{"n_layer": 13, "d_model": 448, "n_head": 7, "n_kv_head": 7, "head_dim": 64, "d_mlp": 1792, "vocab_size": 27980, "activation": "tanh_gelu", "norm": "layernorm", "norm_place": "pre", "norm_eps": 1e-05, "positions": "learned", "qk_norm": false, "attn_scale": 0.125, "bias": "all", "tie_embeddings": true, "parallel_block": false, "init": "normal", "init_std_qkv": 0.0239, "init_std_o": 0.00469, "init_std_up": 0.0239, "init_std_down": 0.00469, "optimizer": "soap_variant", "lr": 0.00267, "beta1": 0.95, "beta2": 0.95, "weight_decay": 0.075, "lr_head": 0.0059, "grad_clip": 1.0, "warmup_steps": 200, "schedule": "wsd", "decay_fraction": 0.799, "decay_shape": "linear", "final_lr_fraction": 0.02, "batch_tokens": 131072, "seq_len": 1024, "doc_mask": false, "train_tokens": 531800000, "steps": 4058, "dataset": "wikipedia_en"}
Each number is 500 + 50 x the weight over its row's rms, rounded and kept within 0 to 999. Layers, rows and columns count from 0. Numbers have three digits each. The size before them is the row's rms in percent of the matrix's.

# layer 2 MLP up, 1792x448, rms 0.0844, rows 109-215, columns 0-63
102:508528527464573448518483501489516514577469539571488620499538406567484539418515435515487519465453527491555474473504513528501523596529509497515513475438480499439514606609410492487510506533555552
081:531414431430545555474565524616486453491416529445501482527451462506595520481543555490480542490462526473368477594496469424516465469331452459532462525409502536419542538461619442441509473496530406
109:507597460514485404452508491456468429481459453512530462514408532511512485461504554457442512414601502568523460465525443595495504582513562441599507469463460409503553479437537558450576469517588450
090:496456562555547440523416460495503544539443538514484496484553449494552431448482493422430538512569445532470469418446445439493478558523439536520544469508539422515552573517478514592434366539594535
093:484472459490511563485486518423596499493492545517518550523459529537555471517461469571489459547510500475455390461457524533530520505449542382514469498588472507450552499502585468494539495535510537
110:529461563424437440536539487518512531567540482458554553475468494498475517608458550597513524541491487525489524510562445393519541435492473486503567560524454544581554433446495503445366526518524525
101:525409537519500468524431518365494606540422440508457601452506631528475475537416493570533513498465503546484468546510597497484460423546501526467406559582463481493539507481476584455609510493562481
096:490491479468525488450503546489491590446495430474539527539500440523532470482549573530459575534476567493588437504464508579579542539516467441527560565528580452452492564487480563555536430426608438
094:518468523400454466411544544433503446431577490541544484529517461527559549544456535462426521457642460489529554443571622543527536501560534535462507502454508456461435596445509517537468485589508489
089:569533473452568541442501539488455549572491532468486472348489548506394524426521423485484555552570476449457497440467551532405522550524472510454523513524497510566446535467460454529493444487539472
110:530444532522504568473485491518441472540448411518524583579509511486441649459521452467540492502524404527515482494502467379481516519540414503502529458543500500509524502543433438569447469463493541
107:450531457504636497407446588522525433457483494517460453596460538442574472591483558574515545470449475494420378582410463476517608564519418436571484526483509476489581469546488522497492402466530510
111:492504476494462459342465525459537520517478655565517451474504519463513415458533465425409539602556520493531542430473559568593552453543532475443521467559477433568557589555529465551505478542442564
095:536484527565566428518458467455438538442445478523546424500530523467522543464635430582415540433518501561511563513490501494441428495586407453492411529495485506466520553525510575630618532483506444
107:476524501419492437504519527473454507537462510454372545487426508532536511530551524567458465424488542464533541561503451420517498384498525560486396480469454447502400416519483502503450544520570473
099:417524500475484530412469537565524433511529415520487410558533436561508527552432422446474404445517465495523543477537553519547528474517423516456478494463539518525539581442482418525476464537522557
088:523442384408551400431484547435499555504420560497540397489409473585475474485458530515477502474518490463530493459505619423567379477499482453418537499494524492483493629394488449546481491400563503
095:508467580549554459518457451575512437545585487497449450455445425543548480524542452415522462579478537504464518545425505343483607563472525500600522557436494601461544460509496549568439495606610377
116:346466539413540518453577574525525514517557502526490402568566458534400584506501426466541458473468460504520460464495524515465475593474454503489526526604502580526544574448587492458493643513538435
086:517473406496547431422490559438510489496456424549475539526463567520496543466516466523582535600475496525502503448511442463456528421578512490548595536455466514525466501501535488561431537472459522
107:523499561457529480534470439422450503557426619519578498404482506608448489547623482495486522486464496497542515498550532495413555450472479486514538371568472452551542445499503481463486636453452465
094:454540470505439447460539473447469550519603455523506465517444484459481523501555485538523513549459534396422519558558458469418586438615434528464443503505488514503501502600460450529416562442574501
112:470506441502595543471566413507470481460540429562460536505557562591500589589542533576584497538400526475644574492531456450543591347566398551500444440509486508482468432576454455568583479503535573
095:544499508550472475571439474546531473468396494544530529532515469495620561556451541564420468491475563375474475493548516503505525484542433437428486487478403504526507447633502496430457524484578500
102:450453536539549419465553429468482472511533336534504512567616480431540439555546408550535502500426465541478526462517449443537528454495527521515522599492432540485517499535570565454518502547515428
123:498487532557462575449504600435449482561440417491476555601514543385451432570409546506484581455564484519477417541427518464480498501484477544615478498421439439453517460467441559601421409454595453
120:542470489638539471547500619405519526513526575500465450483546513530458501648503514470479590497448451506478523507417491543462542510499521589560522515544575575476519540526550438454489547440470538
112:532493473565466579577437493545499423492543446535569428508462428454528518507498486459442532399493484477523432544499469518509443568465527493555480463552625501569497429616528620615462478405441443
108:553481475531517535554468425510556471468510527467459515469510534528446468497603541542580605554579558408473564482431485497478497467537502480451489530390350446525569575500536517530539505479498484
099:515496514429549516574507461443508495467435496373465536485479444463546465494605488501526489391491462450517416512499418392559541546543536583481510444473474513445492471512479559637509488438504541
101:543410429474503494482516528454554535482452510431587510542443546519505486485440511594511460530598533524524555482466542370422451445469478477461492464541433514538524537591533416510484476422488581
096:508502453535528536535439517530490518463432504590451517457505405452432413475556556469492518471555575524485470488532459512420537563523459452559530497514418462435465550538469542519458478490495547
103:523518459494544622597524498581494449626536486543526511494501501607607397481538474534461467478460523448501544498557533498530524506585390526458473498502509471603503512465459448554451420530467530
086:557460501492501553526454541489521564505507567456462459487506542663487461433494499505463513412461534352512499480480563489446502436439464533523470466531565514548551523430475531530552473507455496
113:466473511522600465535401513499619498518490546471501564480460400435502530493456424424461460539416449539498414401549523548494495486429498574546545521472564473648432432475478530540449471513526435
095:423574446528419532543537496452511539563506512491470541567489523467454504545531474553598444470484505451560437545479418449497542529423509425549426470462468487513529485470531449468536515408566432
095:496493522436602452553503483425503479546583546539532495589459476635497441538486441474449516505542557490570467535461447465387428441483573397519481451582537475442527421504443439528514580533485569
111:500458573494414523539482505512456500562480548605430491431519507569557469561526509524453403568507513565615444468592463499513549460488550512499561513550460535470466485562447481544475505444580523
099:458479545530448419426528478414547473570471414459413486444577461525515565558534408553491501513562468463385431537476493511521434516445526530568507456516432577514462544493464531585466576526579468
104:634414389555443454582416537463492530475445514526489531594474553476481565433522398479545522540417370520496475525582483478517532417525439432460489451472500493503496518490452540529499520551472577
095:437466514408491356584545501584509432443404604475557512493591563495413481495512388473523474526412611485536575438472565421543488548520566508480510492494454487534505485446538427410528532546455444
095:587456481472553437474418455561518443468481571514549484454457467545575523452492492520513509514574524493450525497459575458510520528501492506543596512483357456512494490477500505567470498549452517
112:496488466462525465513546539484574414461348547508525463501432521539473534555567439531472595405465456493522577497491539444538517491534457451472475523479556464464448579366460510469561479487468548
106:389507510428490525621496509571489489560493549468511500512491543495530534542602445611482533510451527457585603574514537506475531520475537481509458463436516555508508596463524552556459387496470572
087:508532550493507548528396453563518488484485629394406564559473606478502545478557419495509437546459470556529464422533503498518483533531504406523530521372487407423500504469460510493475568441490535
089:510541467391494426481425433471539467575447554405493539489467475512471427593488511434542501467501491536587559462523463469447536507517466456543548416508499528505444615361528566540581531523497535
101:481454455494462466477576557448542433554455488484535453503542590503513529524495498533470503596484420495534539545507484530514528532513443519486538541494528568447515512432444546559517506499457508
089:534409495441523551517526414546506479512519495508507413459431528452573419442546482500353542466527439430451501491457506453522540441428565524528445436457441490444490561535461530570483480477458507
105:503488471422542557455461493545519632539575567527450513493568536480505551502403465442400483531412473449534479482505493528561470507490508458589532535536582527506519537521541540523507487423540501
099:475409481550484491489561483460489533512429541502532506511553522632525497478549463589561456424498496553474566457576489422484416536471571551530514545475486505572479453445546446497550538491497518
100:537496467536411511466524590460524472497537537411450529521456548476523411555467498469545510530444512459569509510514503476470518499444532615474448530499490529494553581487594588586492444403587454
106:512499521534470568553489509522425456478572501485459552525485525509526499630538531624410487481540491514408483437537543480460488524389493451607554498542500522440525499325519552435467469604404528
105:442494555445424538431558464463555426576577545444590465506488524504534412429502400600418533399486456516447491510463455591580464492493488556444538503520578557503512498496504573589426522484506447
097:544472454519532555463566422469483636478482562554522559462467532509458491497522350543501444498478377543512480500475504555551554487517518517483424404579554548525527490530496545474468509529512456
095:512528490463578363523487410456424513434487550417454445443486542487515446452568523552552471451450468524517490463440472545483571493506517532479557471554476519608547505590488496537527513553500535
088:447542500411512485437447569552589499458501582498428453539474497547500487548548546444536492445456433531512554475464488512455462517568612550489391372424478508415462566573427561479450435495467557
137:497569588557527546494465532473453456512471543520494483513551496509510510479422504480483553531491402445481525506515540428604576549523555393532498560481575528529451496515466406512474410511404602
098:615498379458457489478554458557510510496481537527501459523633452411483523530432532533473478473425513561411583395453450525477481517464475482528455487479532498422414483489492568531480513446547485
096:520529504520582530440504486491528600464420526571449436517492561466535441391466543478535599409479441488527529471467440481469416587547443453505454469565411494507507533543497541519467436563612569
097:593492443482446465487499517449381581441464573512469516558487451567534496541455510471474432445519518447464445499422499503565411533468420511408451526486541459500498508545383444535482533523482517
093:440492512528355462553448454512465433519563532519464500480501444433560464544515437477536512544479499563565469524475518589491496426529572516496552489549555586433559480487528517559460597530469433
101:434375510567607578537475484507522494621470459452482577498569476457530532519567450537582509530461417512469511540500533487514430535485558552485459495382482562552527551482512505498467475535488589
102:461426599507465495433496550443478441484430552535522558470515548436534515479518498537592486425496611517454494504512519456453395450417576538430481511636481596568551561520622463526520485551428515
090:617492380427436459499497400432628498497467519573578466497446474470571518545469484599491473394549441508570538418504561425583508539480537574505562517491441511530431477521541555551506528506538489
105:496489386464431514383534492539496387427525540500450550559463504475495443471517556511516585475477455531482471516443493505499508535453518451510452441591498457465467594487554483518550601554455521
119:473518537512422485483544495488535468474509522470557527435561539521575451583503500540580497590473521575455441575570558583602404467488561531471497518532486506576498488486613526437454495436501486
096:468448525512547491545518535504541538527470446554393497496540466496504557494541550607478490557554457581592483517483513487519481509544470519441528496486535417416534552539570568475516473452494528
099:498498478531518380534544495493575543510558511447401531524542467534488534405582445422549557515519585521479515524430591407503534628629471511529455536552457507512566479403520568557478515496432528
091:533372485495419555504524529419482519562564513512509523560414514438511549512501469444511535601455565491513565496500560499492535544510457558365521496587601452512556502527525544414495568477449417
108:526558508516506422499542461408546442543445541617558512496520568445430579527384456503483486442520433526566522478513480466460546530409536508589414457630569429475420561503499545499489521400463519
111:492463454449517478534463456527567490545526480447511453563498530450537534485510444493554477510510511494522457526570448527542624477478520543416486406513503463430532558522421506539540473523506502
093:485470533539451525427434389471469504504446474589455629508439502542523520444489533481546572543486419483429372499542523447487596521525520547481527474568462488537549553645491456403509515487549415
095:502567516469542434472398536560497541476473511476513523512446502524569447512461427438441536510552518491494475558542585536487504538507411469556504430561555521502533411496502585386517453506438438
108:563520466567564492503479546492493475496581579487543417425496512522515500518480504564522658558489478470469430491455517430592492540522444478527393486535529485487512545544403582466507403513429476
097:574507526480461486482515551501448530520541516520474527451385529495562489476515516515509533452494516545502474493498500484493449480519558486454588505539479527566491540542508451453540452504498445
085:494541447544581488492553487444464419476486502495546541538464550536524522513557447493508482604569404456579458535474487546443515583453571529565612559471470459534444532516581511455489492462606450
089:511493502470523502566555441550543432541540479510565485524524575434513543556472540557440438526419590485478502565482484408637522515511437614459617492430502487496499624510461458517522500539549567
102:484566448455534482543508503477471468536536585421475484500470438569431534481597527473384499551466471460542503445453530480557448493404499397464577505509531538506414546494522533506590470463578555
097:466566497524462545515464463462433480526497479557528547537416493485429507459436513487492503445470496440537575458503427459455437504580456446458538474410551505443526526547585550552631472529605509
076:517497434493499467497473504546546462517526476528478516513525556532603591481617444604526538567492529409511560516535508487457514523526575462439450377525457415470583452472496508550389446481534502
088:437484454468433475505459518450461508495577416484443379415417539581517543447528461579511502451501449489488479524478379528501467637505493409467511506459471618520429486546473507463499484460461532
113:571498542521568469518458559390500581521582414369538520456521441530488517481612454516392577462418472505473446494465525544382530526477476524507506541479548501534598662551462530464586514399459370
103:512568517466435523432479414488525523482430494443477542547514492611478522367467453488534473524513453484402553501514433485545456510496480472511449412478454415502440506500564555533588518487525392
110:443485412464503404601505663411489576477432566526449542519415536493536472515565574465491538536574473458483559499460530483533522497557469462456474431509515503533490480483498501445508534545540442
095:413514523580500518491489491462486519473461537566503603436434484478471538595418422544522454462595497508546527480481478495561486533567517490509458481515465484474508479508498462397488485421523539
095:452436498525444449409546513500467457402442598513559452515505449466468537565563449505364499381441559497628428585463435494397602550539470497416427496464434450482511413475554531519525548509503451
099:525516549588547552432483488428499514417395536467521589474417502512473464436486447543442484443515466462362442407402519503519438537525473554533415516587596558537502510508531413532493503576526553
096:498390464473437438559460512493487517485556501481504466488475506525573450505550502564483440567534480499467514471518471445493434435460461408445457488628550576506534484619417447598539526452462591
096:416505515423552467517566454567469502460496457451464567557529464504506527504545530519483540498502482447627440507523513555484530541530549515544516464490413517460480457507466571407518464588498477
117:469555360503517459473557386403493530555498652474512476539542589480561556565587494506545498485507518391536534540538538515554470497543501510586477467488424508526563565504525498486512554537504486
104:572461462487400444539475534499530575541565548527519498542499425541501508530472450681512509484505423517554517480519536549419637530489639469488539464495579575561502456544377523458517539459420440
104:463464473538517474543512481476613416424547482485586456557546525499540544516560484460435579475552487555534574518535483530452504540423501502483510489389512527509549434446586558500556533496558528
099:471535474493468545464502488525500447595489519552434433576453549434564543508500500572578554428502476496531548495545440508558519452541585468463495469518500489537460416580540458481543500545563434
091:444415479438467459540497516586519542546451452525531539431506493560456475491576523524487521523466479515490503494518529549499547487478502645477475500499522449461644509529557555516393463520535490
111:500563499525473547547538457466522489499511528473464519551437554475570525462554448537537524509559479483456498465443454533516555499587611424529508531481446444495512528489474550388602444624546482
115:558451503462539527433506506534530492551396472567529417466498499603431472486503447476562484531539487472526524560494492567540573454453446482485453408577487478479520366484559500575410532591469567
109:483524511495535511481534572499452539480505460485549573544517501439498504501480534493425444526415554445526525477453541496510531505465468510526591439400515568545494502504576466474423484554522587
111:583489497503585543478535575493546520506548488476487510455430435474540592539550529547466493535565480548497521539516430448517547503520496481477536556527553582522422624547410556536440461445483558
090:486554422414461545512452528390493497490502461461565548429494481465547588578483482583495453452455514594420440513488539473522498408493478597473570487509500539504450495383463564434575442493432496
094:460521565514532535467582553442597524611482477437509542515523582467569491534440446526494471526571422521449487471501446458561481465492528617412506517561470487393504533617450494526453476515517463
099:431439611567556503576481546432456500511491578522451467537632496467462508472494498439557469471561526511487409481498507613534427456550503447515527559488512544534563541476401472586498498506473527
100:460487514543507436494525549565449523526464483527536458445484450530443406429519523480456466464491450515464475476481543474473512399516549456513597487468484567438556472550565437436602620558523476
105:470517541457534600500502546539527441610486511539477513494612524556481498496466529467525486515469516505553465542561529495519526465474509555559489427489430475584531478623451530533426502634525456
093:409415524571523466578457557480500419541422507412425502540482473446543631621545545455512453611398476490439419472467473558403516524568512466424522435506361525393471493396496529415486496553511460
100:460481580549526512519526432446468533457511448382474478484481501455506566531477597589481498497410483441474476602551539596521463509538608542482498511446520383569573542445546484573548541511453580
092:433434466542483516518509468557584501527492483395484532422533458575539535511508495550514420464603568571516386461436452516515520505494511571455515437471613550541520532425504488458543520566464512
094:525522534476428559512487381492438573438451460447522484477485486534476479450551530482451472394451529484542456493521577535505512486469531518423516529503561496480438514661509423583402388468492565
# layer 2 MLP down (transposed), 1792x448, rms 0.0792, rows 109-215, columns 0-63
097:563547443504626529496575475501473481498491489543458516471486518491447609435405503567491538529529425477458404501458418433536503419497397530557503475475456431472533516485581546515536561515489481
106:455506545510515501595513538628431394467533399468473506534509499420511498470485410498481492446492528504547477543557479534441547498502449498524481605562458551521537569558572506528384469468431434
100:443500551504425561533516474596433435562453544399457538435533462518520537445437507463529577568520504459536464477553512556576494450436506548511486486417452440382496557409528455542485453530404415
108:451477493461522492485580488500405478497561498630419486532427582371511461506442596507531453521527513502462516475476455349528508537581579492595525547465521565529403524493532494503471494485520532
098:523542537350432500491416527517556537476489455514487477421478456481473540527462480437499599474530542527515526520442587454493530394551547512553561496456541513528459604501438465446505528477537568
109:465450432482482455459488470406601422489432463462507523484497434512418528485467437516408456599504508527495515484537483672582519467449447564518507564402494515425377576536506511521440479400533449
100:465395515438495501475488513410553395519512568518553365521429558530483493529473597359453456514485551489550482554551554490486539578463442437558563481500509420476478525490637480466425525522500509
105:527563426540587577439452607452562492517452542432461431465442539493490564560475473573493514454523512476507524476416526497521422492470538516532563514541523488564460542466353641537495493445559535
102:581582534505543476498452484490535556582440416538570478455481474503582496573461463444499507490446439583572476436467460579464468520460474599541486509442455446493472532455509437427437507530414536
096:478477445489559505500462437487507505494499487548440498555522420449559490504468586480491531517512508472458408573432405498460411484434438432557512520567544566414486411451527520429502562540502579
109:456544480470455532478426474535558563555481585506570427485563557585497477522432507551453505494517453462470571534653456637454481472455535523572461542515532550491413480408521499532540407508538435
091:552518522513493467536438442529503383545574466526532534489537519550547535532526428507505485540455498563552529491591451456448519466604453486484555435550535455517456471473557466472559420533542501
102:538438472502465536561495511575446450533525597471502533472518433500497567536493620435531499503523460507549544601582541451378492464426584433541507664438478474604519493470545475409477474450414504
102:494445401442533497438595468592535501462455489468595578467529451614443496407430464493551408460466508596483428516406441598574506593467473535487508460492506463488498556466540543664531464474456478
091:492464528551435570532478475467534539574444470504547516490552471416480461451511565557598467573600481431491549511468527559611425565479574515495484521466406540487463517518585476483515480579441482
095:510412472462465514533534490525581509495529516501465535443442560494583539520523427522509550405449577556506369546422437444490543544520594576555560565526408431554600522465479490552550577478481590
100:579464548467509429493476442516481467488420499573466486434441480525517480455488542482540508518512486528535385465546543519507546464493500523511608418582530548419494567525572531465444502543527500
101:502453476536476465555481538569545591528434504474470498488449444492507437522492573535481486580553521577394561434557531514522458493461584446456504514479525490513441482551621524482503616652560470
109:462467470440467468559501519455497532532504445490523563458425363484436505475472496524484464521496413512540461411524554557430467428401457456495428364529493510476461465626466489537424567591498584
088:480468451495494512556505446441505520482474528515594448493519481422465525577453518432463578537519452531597548562517507606476558655440427475498484507502435500421561556471568567417525454391446512
109:494586414499498588471561480471551496501506457477420499510455512504496508518451570549591525464438509423533469481508452533538494510612380514478362426544508500402536476516524567511489554518570497
108:471528507494483526479442489433519524476421538368486495397535519478514511548553431479526532488444571492563460535610477521454537487540466453423507494584597488519531524476548510510539544594493440
100:504562537476504527504447535531455427473554559440513523491556580544510539471478561563428547512532522547549518510540516550394409562484494528481526548546462533493444505555475549537486475584448508
094:446490541555517531549501463533457476452402447521504523603477480474463593516521502625510415578575473516515614506506517484584516473538525449500543511525534490476418564508470477484543443434481419
098:437396544543445602439424530510499485597524475474436478490471467488438423463513477549554563513515409552473438512468552566358442548468469511496473478518494596430479467395520437425497471562496565
108:399556504494506512485521450444599520523412480441545585534570509613505537466550498437579598503623453559469510527596510635497474548467494484465478536535629458583526531525468550474532488422481476
095:387490499425438515516441510503498518516418495469554567500452542578479540544468529415555488485522522489500499594615517449481574501461546449453469533409452477503505520464503540565580462487547463
113:533492516489450461464466592437470458481512494566544491488520550500506558550475481474575468463547655493533483573475557502492405484452535584448504530496446542431463470606536479524420558489534495
089:481419586425489444456551501463597553392441567537541455523484473522473510464460510472557515494439463542487508467506426644461524537494488542543556479542473513448429542498436385454406522515532430
101:439429386500541554556527513482527476492523456507603425487569508509518480547493402487631459525501466505457454459410510400558478475543452611522553518519488450480558524482471507602490546546483509
101:575478414466595457582537492498487452462619492369418462557577515450566463487611501456462521464449421505541509491544471571366493475544604494424550515471511540503564440475498466442561554429477467
096:473488447407396547442470491461530400410563417581539540539470529494412622470478483397554524526566513377525473578476552534512420605455369516489586543555503445515389484539626554487525410399559561
103:436491489504472457452476468472512530495408488487509429461505512581516534453501505579600512479471497459547533583549531503568543442475598448518594442407482538433448592582452411471516498591560468
096:423495549530560471446467557554556500523550482516554543498477482499548572569389515445434514485471567521620552389516549470376460450554494482588481507606453514405462562518485473538532434442501456
106:520537461458522489456540533452476509529480440376467479593649494568482538472437490380481431538479495429521646548429433465453468464474455469435547467523538446497518503535401442515523475525455586
101:497454493461438527470566520536530531526501535527473507526526474422460454408485419490537509480473444512495418533417412470493455513561500437526536561495539498565541491400510503508453485515434475
093:568536460480461507487540485556535515556389481584572510528536496494481557445510562553491533511500560481551482560460493547511546556522519496477393493538414484504495507573550638483506526461460489
111:598550541502581492479448472516460470580463453467611502452545460494465410511527498522435509438586501521514441470468546573510499480529537446530498488468535430491528456541495445501405493555530607
102:590510396491575508521557571496466495500589471571425577501568570489442523438448531489490479523464447666559589425457461478446521544551447486457533520436506519541525501572453489455511473529491506
105:448592439490554517489460486643509491614467458500558485520565482591498478497505534433549486444533495502478469422498504419469514504517470503548557570609579444554534457502530465520584496450530386
096:591514444544529507523493611501522514515456469532444504444556496509506537455458521473540523547446536382592447502487479532609476488574450495545475441537372554507524497588572482615464470510555558
104:469518567525502482486427443482513545538519622530464572504511638538412495499437544528394507440452430454497508440492465555560387545548490488482531470557413500535492514465557531495558456535463604
118:589563460562428499559430551566581513601553497601498511494542516424534568519584465464445402551548522464495494595438519490462430602519513554528431535416458448480500400521501470530464497454519504
092:436507512503449475543543467408557481483502486512544511512451539518514456444479468413460448460482550543488503377513451542532488445501512404621510515571539416531543530558494474515459580498535532
094:549561451562562486445446418520516548575521493600507500495523463495443525409543434497531461526564596529547526529465474500472481499491444470415580524585411489498512600513484497549624505465528485
095:492505411519529396467427492537572447544462527525579458484491523547539498593437436495510411588480474472527527510500537476396508563483532515494496544438482527482443460565533503542477515500514538
099:534434495591520445512563531481533501448558539488513475536471493510512501472528549521545440577418415537557587568501504591491438323469431533497526521532539441465488520568438464405502562509536505
095:434423439508549448505487489455486471524485521452456559487502511428496415514516537510528521552471466512517497562615452503497517513514477530549480473472534504618512490454542517408471446490481415
099:552478413442506501532526464460536503479508537498497611456468502501530542473436500417457460385421527510518530547488450385549491487503503507538511546517551581553559505538512552436499452487482444
099:482516410504452553497498556486546543492628522542494579527498500549488492497381542414432565548469579510501494485399438560506345508563509538507554480440455466550471417446434557569515492447496522
107:499445371369497460535508533553482484423498545478525514480494493697547509435469561515572511535550528452513481472614528453495495483451490386452443406463342492638497552440486485508442459596567439
115:526450435447469607448523498495458465596626450498497593480520493526540450514544478503515555498408333581540479496465517548565550501501482418487504475533537524542472547453482507515558512466554494
101:538522498485508619466438330496509531496534514531587522474477459541421561497491507579453539487577613463534461484542388524611468517459485472513427531496568456556467488514443493477578592477479518
092:604488502502419498601459517610460550564471605479478412505518490475502466465491492507478397509532492388517496545488438537440506486502563581547532532511484526445501468498535491536536409480423472
095:433545476471524494512589514538538509560543377475573440457449591468527401532434463511557487521542494526585466488417533516539457521524503484490425529479493486457485523466605458580466538493548474
091:527485519546438488592424440568545496527413412519588498490464444473429488492510527532467476455511446541520534621471413532424514493493469506512493521555478493473497418478589428434464517507463554
117:405470539595523453527502470476530426419471525462518414512344467488462537500473429430619571521420452534540507508509489548540522500453508556469437499489493467516436503467565535469426470495578420
102:428454404581484513506541508553476452467475511494542583607470477463531507512520520580492400533494436551428485634468524508542513536498410556467553531564567490496446579470518502476481560557514549
099:546492567501454518445586505533515446522457527489494452517547485447488485606534437507489450530583459482535532539414444550453474532449546591564495443493437523614555490515533567521581476505494539
097:498478486521583507495541569454548500611489454513555496485465523537489464446491612515499517501538551511507494543504466486537500557526590484607448485474441461497501441553452553413471511539451578
095:590479452523492490377502440461603468520453514534600511431512471415422458492488510586537548572392499525512427502477488633508531511537443556469516440470540547487509521328435506501525496519507528
101:443450556406440483535501448470496462465450434531465491548446592490509492533474582468466517459529436515403533470535509472521559447449457477520403482557548498525480588542495486449445440407424427
100:497481497444549555484497501617465490445532473481521464505528423564487502428402522443477473484513537409521541518435500509504484482507516557496476447462619478473484548493549536528562626423426486
098:473573633490448615473464532486505513523586598464494546482540513560417464498484462567524578460510510534449450488453435461483551452476482395476545478480536433419546540489507487537655509453477543
104:553545501472450465434510558503506542443549487438508483509476517550546529549502493499521441441476505494529562592550443544478520523434443495447490506462487528523512545490524444550442475619495485
112:492578532502572557482454517466478457473553554534491439515481479467503460434541478604508515383506487539526541470480417495451503477615560400539505549548500454470540474502480454503570495481469508
100:493442603535518499471530475501632502397543446464425498419515416457515507560488485562506533533523482524527539457498524419499435455484532489534555398512583443430461591531377454565486542500570523
101:542478402554462515534568499414519483492548495582536511501540465431457492461482476509400496457475478591521550525409436454495552551502438555481543604501467521460494490490453526528514504445447571
099:408506507438591502493435530517505519517525433545586544533506606526490513460401577463546601495479519495513475548542541529541595567475514491457435607432564486468530487515513541496523570546586489
108:469538466471447529498497441604499466508523526516541531473517536484626502517504521473553430529485530550533547526424378561355450541468505474485564516554474530505509486546507469477470477537444444
090:462494506451513496479554554432525550507489494475546494560588459493494440449430500412434545416492478494508524515425415497429470426477448514544537416602432433528446505546499389478532532520540541
105:529544483550438539487489487494501505566402487619504466534509507502523532539507517515495449464483490407398547491558572533490505486494483487503529546627441495546469507497504508510551440508420483
104:554494448499531524502565505517518510443587509472403523476474543541447571495495528566496550470476558526466480478552491555516436509578459430420465511566539429462518455489425473516498581449495542
113:476477521441492385477561457475551481411463504473480431574535496494452503466402448488558531527536508479504490463396445447501597476535561349339377474517485456535535570490411511413472493597524538
091:457509431460434479456469485510588605465544538442582513537498519545484450495561527579511451498498531541467537568531518398492460452435518500502510468433584496495523449487511417564569521506477482
095:607533509494443554490563510539520440587515519500413418369517473550566443461430498556517478509529489574589444459510537581474531426568461530475509417518615494472529463469494464477428461503553510
096:384623532550541478496452486477498446526538476423413446475420480513490514521448457480581566584512441557551544427490581481588388511539437539540524538541513520499377488465457506525500519487564421
101:441481478501477539438438473529485547514465422524392518539494447467518451537494474462571515517542452480511576566505475588473547475519524515523467500529383512505440610545493403483461521523449514
100:536599456455432492577564462556386475500626603537566550464547551548510592437439467396465493535598433442472449399567541483489500516499544528466535499456442563505551545551611483519488510439576538
096:491487491514476500459446503452534434523499491510407451442536535485415596603578446545530554509493535526397534427463554505479488484487531499391457467429492448498479415511447617546531471459441454
092:441513566587532501558517494529488576554481507375507444533520494451484523498637542442565434558519506500525540437451564447552503579560426481504539476494589558522425506498494538450431510453496572
114:424389469442504549543474547519489479465501497423422506519523635533546537528471485501588380495483546422463557538506503583489489540445477583594452535531539520543450472479499507571415483590618520
101:433461480547557479566537519467450477504518554591473415443526490451445518565458507566536476544593521573507468455478507615501544523477443438528408591505528497517401503442481511565545428460477530
112:540475468603530527465478566515500458404489385511472537543532483539475470477481575539371456510383492575464455552481471522528498533442556451541501445489521434470514525502497419516559580462448445
105:535438452534458625493473561496515535529524593534455453474481526486426498458621499515479456476462491497565525606456455561555454479447482456488539551540485543429455456452460589449474506493515528
099:442564602529476511535487585540523514423489526455525459494429492575518541470415483484524411523456492521434479416553493534499423529468453449490535546428541537482502556493521509443448530461398422
113:503546502481497415502488520556574486485448561640472420517533474521527463515535577545451474529489521418554412521470584499427500427500561536506581476507448487494514550452496522466458395516554508
099:476563401514539590522482478490391491490472488534532544539474485522508528456440470484516521588588475494506517489453535492503480546441480553515503481575381564460485398555485485468471463473446499
090:559488512535456491475556459540512524512565393532548528517427514459457403566422416549465532603453499550536544499453465474498536467477491476468518512457448500459454487444540563538378540576536541
101:372466501399540507436523463428573385405565488460524530571477515465418546527496544458490492521487518506540470526515454536477453490473565522462499475475523537503451537565458414541506493569504439
104:519588559585614480448554362473543445486474482425509583506564531524560459414499518512522455482510534490437410542505503528498474489501470431470547476454465617499444569443498529598402520563481549
100:451490475505517543569583459424518509524501548557496498478561430542529483488463436462521531441492475513436473471409496547496600545433462582506443475562501407563508466521494471505496524531516507
105:554363520378502508487577503489521496457508486422549468491509558573419599578526454452415414529420485399577523525429458532518488433438496472480488492416478594474476464424611490416526485436545571
096:487531375450517557447482447465596553460500515478516482476466485567451510483531503510543459436456512404646551476451455507519442504459435418456458431497599519572469411488566489455501519377547503
117:555475445479563567529409450505459505456592455458529507487505500600539545483476511449457472418479489427557441581532474454550388515455484439494505558497536469639475415412474454474456480510458471
108:554519454616458542520410478485572439488529494566562583494463522603559476481423515477357566442494570538505505521549568523438533496504482580525464511465466457588542512493408471491476515514523593
095:519518423524555436520470503462450443577514504526417468496516566505588488504386468514513544490471440480522521411475530576513496466470484505506483575618527466428530503490448590494493452371574508
095:480501530542508488613545533512440569447502487600504494607494464406501502514473436501529601515482542555453440482460513504487376544469548549549496608481432472583508454503621572434558486501564511
094:556505480543516503473491438494462536583441525518476481509493382530463440538532498604526597470521489527556501493554464517378496448537470506504503476492456454545517480530481465526575431512513404
099:495526562476477591583502424536496492470506518497457460515509506562424567513460539485477573471589360542481455476535541483480488526587484559555545443486525510484509449460530512420488519422455529
106:421526475477474446402577510418580435445420506529567414497516534450447532493536542499411516442533524544545538535385524452601612511473375511524361553482565436464486492478497555447408541526488563
094:484474479509623589513476513516507495555469490418582499461490560549514565474564491556481531459556547386558533498562486544458554490550477484402545542526507445554498498414487564507487470497521503
117:468424621553503469572567456441543565390437489430551555515452394480541514480561545558493502440464444469545488568513489492521582549436474559456493485552518454505450448480521490483513519519554523
100:385461464516535521537532500504547512415507503480481506481399496562513424456543440529524495516464435527496508551533452556444445535486481557531498516431516569440518524528547501484456498461460560
096:516471479443421456487468487497546435454477466572500436587482495566514435510500489536496417536518424490491496440434489495532421466428479456578488487536457590543507597525522481496482444527593525
091:599540490466527539574494440495406467430520616580612454554505512514521466450475452467561545405562462492529439568556460549546501550466419491524462438371426489492501379518498495494480483401400509
100:590536473571496555487485615546584477470489384476469474445516448498466443482472576555503439509573416538392516466550555454495541459550503530565576504480501411547517496499510485453487486389455572